From a checkpoint of a small transformer trained on Wikipedia.
Size: 11 layers, MLP 640 ReLU, vocabulary 576, 3.59M parameters.
Architecture: LayerNorm before each block, learned positions, biases, tied embeddings, normalized queries and keys.
Training: a variant of Muon for these matrices, 106M tokens, 6440 steps.
Each number is 500 + 50 x the weight over the matrix's rms, rounded and kept within 0 to 999. Layers, rows and columns count from 0. Numbers have three digits each.

# down: layer 2 MLP down (transposed), 640x160, rms 0.104, rows 104-123, columns 0-159
# up: layer 2 MLP up, 640x160, rms 0.217, rows 105-124, columns 0-159
down104:595538448519426564523464516462548456528659429424598512451407532431510468508565588480521501517567573530523478517539552488492459422544433543460449469414526543491476531477558402485489458576546429517407532509473603523595527473441547484456444468408457393379621372462493457465533621449584532518490516528543487557643459379512477470510535460597413390501383514540546621529491487552500537501483574526437468507399540379504446493478375589575486543493506464481611479495520505549488444564567484
up105:462522540425523452495542531400597529506480514582518476511492485468429501550575501465597501487454539580555466555448480522556475487459585541434422411676457609381482392381427514493568430511512483432555488409480557588464472487536530498492537559545514484470532466532484506445529471559463530445400464461518577507508502514394450600544345579526399495596602482550530523526527496435555525551454477439590456600551511572570514403454499433486536413489638547497469557510483479514437483396448436
down105:533523536441423413485513422417552544609472481499496588484568499489413554516460439505649490466544561529419467493492480506477383595538446469509450609549461479541541469527499492505405468462509529402436471598571521458418421526458514461521453481507567538484526422582587509590482501512494479447512673513543443594470454484505389422462565482558444500426459526504476553377522499538529504478552438528502467502590542557459512475536551485575565504500440484498641474528457520528408498504443526
up106:461511493489465459426491533458483551423393575519492473517473548512453557528573587548519504518504498512555437540465511541522577476548451530489497485534504533515497457459470487491470537467477460523639492515539496554497499534551519501448537436524452466504503471498441500493469545422466479496522408591449508550522449438412518535480478473515555462521521492502472553547502477509487524475403462529511516542515502511499475483458498531498540514487509566506450450543523513499554534469493490
down106:517496509525514426451451500513574496506511468515484473393535490460490483475488496485507526459471467468496557563485499474515415501573558500541460496455531472439522552529486464476511521465514550425431507496595491480526459548546509551443534562476525450543453520575508570514496467527513465435454550451501467481508507439503469491432423489527471508523449509463530510496558580532617496507593553529543501445524470447543514546543488496479518504491493499410522470515561494509536466529493486
up107:498515518491571447487524573488528530500589468524490560468509503493495551468469486584475558567465520517489514488555557503492590439475494477469483383519523524543476474511539470420550470473484508475471505532520439518493445504532491510551477419518443527481485490521461477447533451466489474433400437508520562577508491482547534508516474424487518425460519514450519538463527513535425532460550443580484491534455610476583509547494538484496538455462450542494446529511486507517499547553515464
down107:538533471456466468499494483493507551516485486492507545470448486534533633475451504529456478539492510482433471493513506458511503520504499498518490537548498528471596534501468509507488515527558501518524438512477544440533533533477479510474531527466503388523495472464538417477540502509509608420544457549509522498460517490509528495529527479520480511480481549503447451473521560491498508503506468511533505505465553502484442482452444555535566486551495457477477504501513541420415510571480464
up108:403459663469563440498536514523334496587383456392371395507473532575366472451474288493385528474655474610636622596523492524527406556510450508477547469588588500531485643576568438449519468467570462419542443515504390387507483566631532573430450500547466391504502440626540408409515432473531488537522535533451561459573505424389534614402488488534584523454577617603503493425601540473582585554499421457449561454615570494537459353432461579392458472464401606454484535558514553483496405513500512
down108:502482595394480468404537439534393546380535592526506454480462526417609543416503479400498510540492504413458386519444435460481483519526501457469509497620592554462591459513558490408446468520580462486457504459598492530435451388540502555510574558604605587474450612568586528399494594620584470505413435562528519469557533413523487461567606476579453459511509462564473480530521564503542589495426561534475493456430497534631385363450517478580577471483535519487489517471504459448468417435498464
up109:548495558567495528478540493464452473450435476566463460445485491470505541465474543542592482454509521531520468430505413458489439457443504491505491480499540516523455492470471477469530482462572527546443489565601531467528543512497521483544548487451508490535552479500553513511513429510443480520518536539461509507539482492452470484463521567425505456533538514497496492500520549488471419517558436501544391524464489536526539530429481470530549511482522560505531505534559466496501546547457448
down109:456581532439528491489512516469515467494532470450537480458523498499511491452471569473473496459476535495473535523509485523563542501556512431500486560453463519520536493488509458560559534489565459509492472555477471456471494490447514472490506490465429491437423594516524530496518527539506484480536576553503491484581480427495520500538418438535510460575500515532474469461475511519547500478503542477535463490479534436484520509514499515481518479496480526500506474488482548549574495481474489
up110:490491493554470390534419548445557552514533498539450500501447577501476441462487538543452581535501477508478517558469497568470490506444610427506462490442618472493498391531456427577548546518406554488487461458503570568486533499536494557490546476526502548533493489505525540466466479441539447504545481571560469516523564495518456426440397493475521552563485509565443425445499445497482545495618471577423493557527542518487494421429488489603499467420535444474588546459449526460516475461512486
down110:418463529486536547537531568432536458544527496494508559600606525436527440577421493497462408437552540543504474608467482472492516458518485504546485540472443459465561600507495447609412487486569486377456483460483420527467461509563432471537466485468451571459440483444516541544465554533501541466423614500494393533485532548519479549430516508523496535502506510544512599489554456445417528459513461489461512515536437456437464488486493548401585468483565519479518455593477570506481539541557548
up111:548563493487608367467447591497525497491450502490608576513453521429587554466439476433546493543446457548499392490604462498434594489505497619575464441592587451464450402487548542449550513550536492566483512461464453534583505396471477487528572464585534468493526421566562483567539448494521400466533395627488461599525534502470506490503490431440430541438512463520583488572585479473400485592537450437509500587588456491549487493395507400480465549460440560532511513526383503502411568429472423
down111:514407567525532510557500510509454413544412625515566552596546486573488511527582491468475504569431390486544477518438453532405469605602445430452406516511495375536560506548445572457447468471547442459473499530503587503492465567467435401513497502501649509490540513524545483534576549456540552470455374587479421501543593362442484560457442471589497450561501504514503582501546474583450450504479515506483537450495505375487558519488517443500403439493462505555562531504427481503492418493557564
up112:503562585625416500473412438457532500559468566510540470448511534490457444575543464522455462400525428500504421573542485465482542528503444617473532544526543512479458511403525459489474406495492442469512521503486594484523519517614531471509439420467530516534470544551513483516480450580475519492529531514464445486495508473482460427520519477532527442516544447498606525546502487498517597550574487498446458501532495596581579493456532514522455564462511547559425463485486362455503425479492508
down112:480571491589451532580501406441406570525483536551614462586431510531445498520478494600480562513537531517545490562558461485479542552449470508459615499570474521432540405495459391488463479452490498477513473549413525474495489514517490583552467449471578480476500513565527386473460592462507504520409416499595491483484491524432509542495521451468455410506523464535503479502488536527506625384495584416552492521480409480474457531497495474518502521469577483633478559475440485592478528460458443
up113:545481447510497551490530579479498600587535448499405439546488538458443369591475546493477581497505386454401502531497577590496535507453451601525508498546504595510427602599515466498502493500508484560479456467505571466439521519446483458559486405409559471382422417472532558521518499550498493475389618434547535527497554501456399439506449505487489485500585486536555400561501447583503459602555527375443468496516503515451548545526511577475469490509497511500390516410453528551503515579558513
down113:587547410456441475508458567453581490464597451509551508537463412450461454470558403527548534575453500517537498498498589519474450440494392494447535506521512549447509473480494470601474487529442431469467494530559546573549533420367444567404471528436585515512444486518486402520481535443428532556482555501430584484546460472458544451524537495584526524501514499448499490463483536493483523595558444424441555406413518476406474546532471521608493557496517479481573539515563529615459583554573433
up114:440446509565482495613507459511472475463450446522440490525516493552569463518614549609419455471570412493442403475526476447471551481449482607469547578434407553533514477456523506396505505575505435544550539409448517518511565568461505562467527466535469459498430483456614426485563596469529479572587427502417491518523482432576483587477452524494533596532574525472505585559521489449461513544487514460519469533448514506443391445413493501504503570557505452361533523503517516617451583464482485
down114:575442504554522551443523476498487512544527537391503562578549514547564442502548450475538485496521467392440413480472460538522394453526465548453434440486475449448511575520544517502410556545565451531495508450480502508492530528481496513466550521472591498397490480510512438429606470399579525434598556434507470432543509484442407543550515516541492525457434517516508522440524567497471473467605454456505477495551545535477468526441517522561562494390466475504464360551550536507569569527598535
up115:476527450564600470529446573538531493539509461400447477533553481490578406564542496479481499555489603474551544583543536481450492541454496481467511480462497514549565478403445521459566525584496456478444493528473500514560502556451487490479504453434496522518509452489517554592524518455512553515531544492519414489481470516524476455516475504510512561522511475528519514545460452431410432547544501467508524451482518529512399493464480445504398555486467548485501600496418494528453496532425570
down115:467418521500547517472448507561469558450477423478427457461445518526482483536518468495483593498450507517542533659551579539497504498481451426534452530488481424584521445493482520518444598560540444471422476595457490427535518519544435510490508492505472501434501493544463469477465537387482570535478502430469480523473506521528532513406557494536512456510481583570490510477471482570495464552543559448476450528550558529485503464573546425467515528488555508485543519504497511557469519541470485
up116:441519561525572502569553512484474580493489552549477496447452541481510598485496491460530512539526514461547582480510543528579449527470471543529486469531501533496555588473543487491504499410531479448501486501525457514471475423461435524447482537555481479484484512539517412503490472509482438501550559474485535479522505523498551475496571496519496452462529557425510481494561465491458437475541504509437499453573446468535510528487460439523549474452514482498429449569456445459456494559517501
down116:472496599566536449494520555502524587523494442508509543525547405497550466541553481512480508511481464488557436532387496475494407572508540435501460528565501430461565431509424567438452555504497502496460527437639539513533523473463503464536532560486501545524531501425454505486493449527412447531451435417507505533477470560524448502526407516451481558517506448465568517502505565555560444475483566447531576521596603468556529433538511553438485511483434524555548499444487427486421445483498470
up117:478518441494417423579527518544495578537540529597485516546529568478482495534444522343507581499547457499455507445502473485462497527565433496553533601479453439572454498487519501543476555510588447513566529488499513538494507441502456503473536446498530468478541486475494609499493421535556476486451446511509469513489480532575494481498443494534514512478513505514551566521481444493479511533541471397536521544490464490558457418406427499540456513465535461534498497435509484549447467465545473
down117:432492504397445460579509519522470572504550513477479523563479597532557475508449479479430478536554405566497503554496525522510525519593538471471497521395483484570450508437550545509515492477433469410531574468593531535512517451503377517517449496498556516515492492469514497511527479550480496548399446539534534555565565442530485473568502591504492429484380466579509467535474537500509606513486469387603467496451477494460521524454405562494558447536459433461503546442542478473478482460507555
up118:462533568586592524509514493498509481583447482546476567469510477498564582498582360486405484514529421486516465472416520618495470486520522536474465524557463393486566502525456361438487540528440527597565476536422456566443543520440492478516557444517508387553535533451532429525528519555441516383513509637489422535505524512409388485531597529465534420475608466568519473422511528519451509578430460521504528526570444552611525494493468470455495470434462527467449521387472448518597505546512536
down118:630452568455543540525493531521475409436551486501561492409468522517481540492486529559471433507436529507477538515426611496512460458449507555431494493496338621429536533533413547476491397471440462557557484489558468500522446392512442498503554502502539573533511533466526437522518575484515503591471551572527496506548422487496432532459510481474593514428476509512524612438553566515454489467549458550443497588513472483506488519554471417544514440524478485520565510459589513484437495408434547
up119:486473532603551579453517445450454476506403581427529543527521565518522507579448504513525438461467516549452574481528481463555508450578512476409596478507547461526497526442506561509550368480530449604575507474465555569438428452452478476508552427438576444561483503584518468508563493421490496519552474485558427576558530508486498454538510572537430382488502522613551492475481610510452573565508410437520456480501422483535528485359411556482501499469595550562375512400420438473528465536482466
down119:504563565506502502423544671401622510527507444414529504478532501419486468457448588522488485491576433448477462525468572518557490426478539564521617377496413481470389562549415516494532543465517513464459577557494565522534494467435488453513562470496447436471528453472514472552620551527545485442527510527455518496581470502409518530439501482470514534499464557472511503414476467417465470425418561426508531467581546458510437585493525485500472574529438550533494445485511536556505515526490583
up120:521584468527518462484523516433443496574483464441449484442404571432447444499456572528437513560461495527505561527574458485488475453428554511554525602466493512474462465441515456493553462533455550516555505522422476545518472514493526453527509520456573502456515600523451540485521476464479511441520525470472531507600492539529584479515519517598513507443516479583555527467523511448474500501507426455501540442482478494559601453517400495467525505522506483509522522416567516496481522419489455
down120:502505507483563457465560474523489465536488473391560476502514565447491383460533433532491474411559469527534529489522486437517534508472567430496499510475489438482521513509509512450534554533499512458548519528489511548457471432451480429516537490526463446515637455488469521475466512459500536488417540511548560448537510517577559552579472514526468465549475497537540552513554481520517441521502500520497497495573482521472490450552534504412526455460532463477469538484503516487496430558519507
up121:531408546496601555481496482531496506501549534513528446496483570526496579541485497520495533490507527521454481444485484501475444511502478540455500563547510503490484480494530524488522491470540477494499503440454480455465524499488451518486463465484437493472568478562521489519552554516452476440474498470513545547485536456439538462534385542457452490448541461495502552468544549490495475499532478458489496533522465496475520511484564500473532407507589545519534552494464522497507497490448495
down121:479507464479511457460491462510529518431545507507521524492558474517526492466525483527507447623533559450537535471499521412449551514512499482454439459532504556557498552525561451512489458453505490557486461468458578483556446524473467475447456488522546490452496517556574512446499471523529488465530470518503453512507481454536495531523483423491475460462544428482480481494505539569506458503586476522515492509460529470491511473539509533512497521549442569501533433559472480520554445495535513
up122:393397577479526586556429533573417406462583430489485493499425460578474453537540527501494469483572454466476499514472559459508481604463501519593483507497446549554559465520504445516511421550518512409532465467466491509470489490524545487458425477594488568559527471533547574462495520558455572516513571500537554487525510446462543484545597478529526525525482484465557535485473540443438520460559463517483550507533469443493482522526440442495508476478492489462478539505466457496485527493450512
down122:538513464459493544457534558436525468491518526677405538513553518443481503393422478583534496497580392476567532472459406425463506588617495516529475489424551541476524552481515574501554463492471465556565501537533530464525513544468428503548469564509523480467503531403523582534529447497542418531499491490527556436559419419481463451509540566515543431486522431481527478465441581522567503493442407486474524493550450439435536549487545487550535528481510565458539422456446574517512377485466454
up123:493459543501547452538549510485374413526496518465562499608454653599502418478528460436510510500454485398461594480497454476507505547410480549504533438494581403485542510499500438526539448492571481534541527427464561485515542480491566469448567496542516411459468527523471611459576469596460498601523475468512452480462466489499489558499495480495507521471590571498528543514431552442495516450570486499449559519419513602555493488405437472501554534477416429496502541484507491467577475426530489
down123:424495434381494506405519550460485462497537515528571469498383494552494526462472437454503488540452552535563481517558537531440530546493550530541522564478505484488522530519516528465474536524530453447465591525458478569533454423511522502462564498487428527510462502468511471504563491482485555482562391503469514531556540523482455419471467548464556455443512422408524539416479616536630557542496550443422525551528520441509438488446393457487466559474551528518542561418527509565618568437463523
up124:548511463508441513554587451381490552480573480416499515478447469480533479450435520506454502562546411507422446523545489489489434533446524539521500480482484483639452492462425458454580514500559522543539447498437518416526567515401435548589587378465460597608531458602543549484554470520465535529537525482480581532505514466455498495543512420468443484626459489456493547479426539493443381547609475583476455501444519452552530533506593433538475520478557433486506574532532422564541522566473445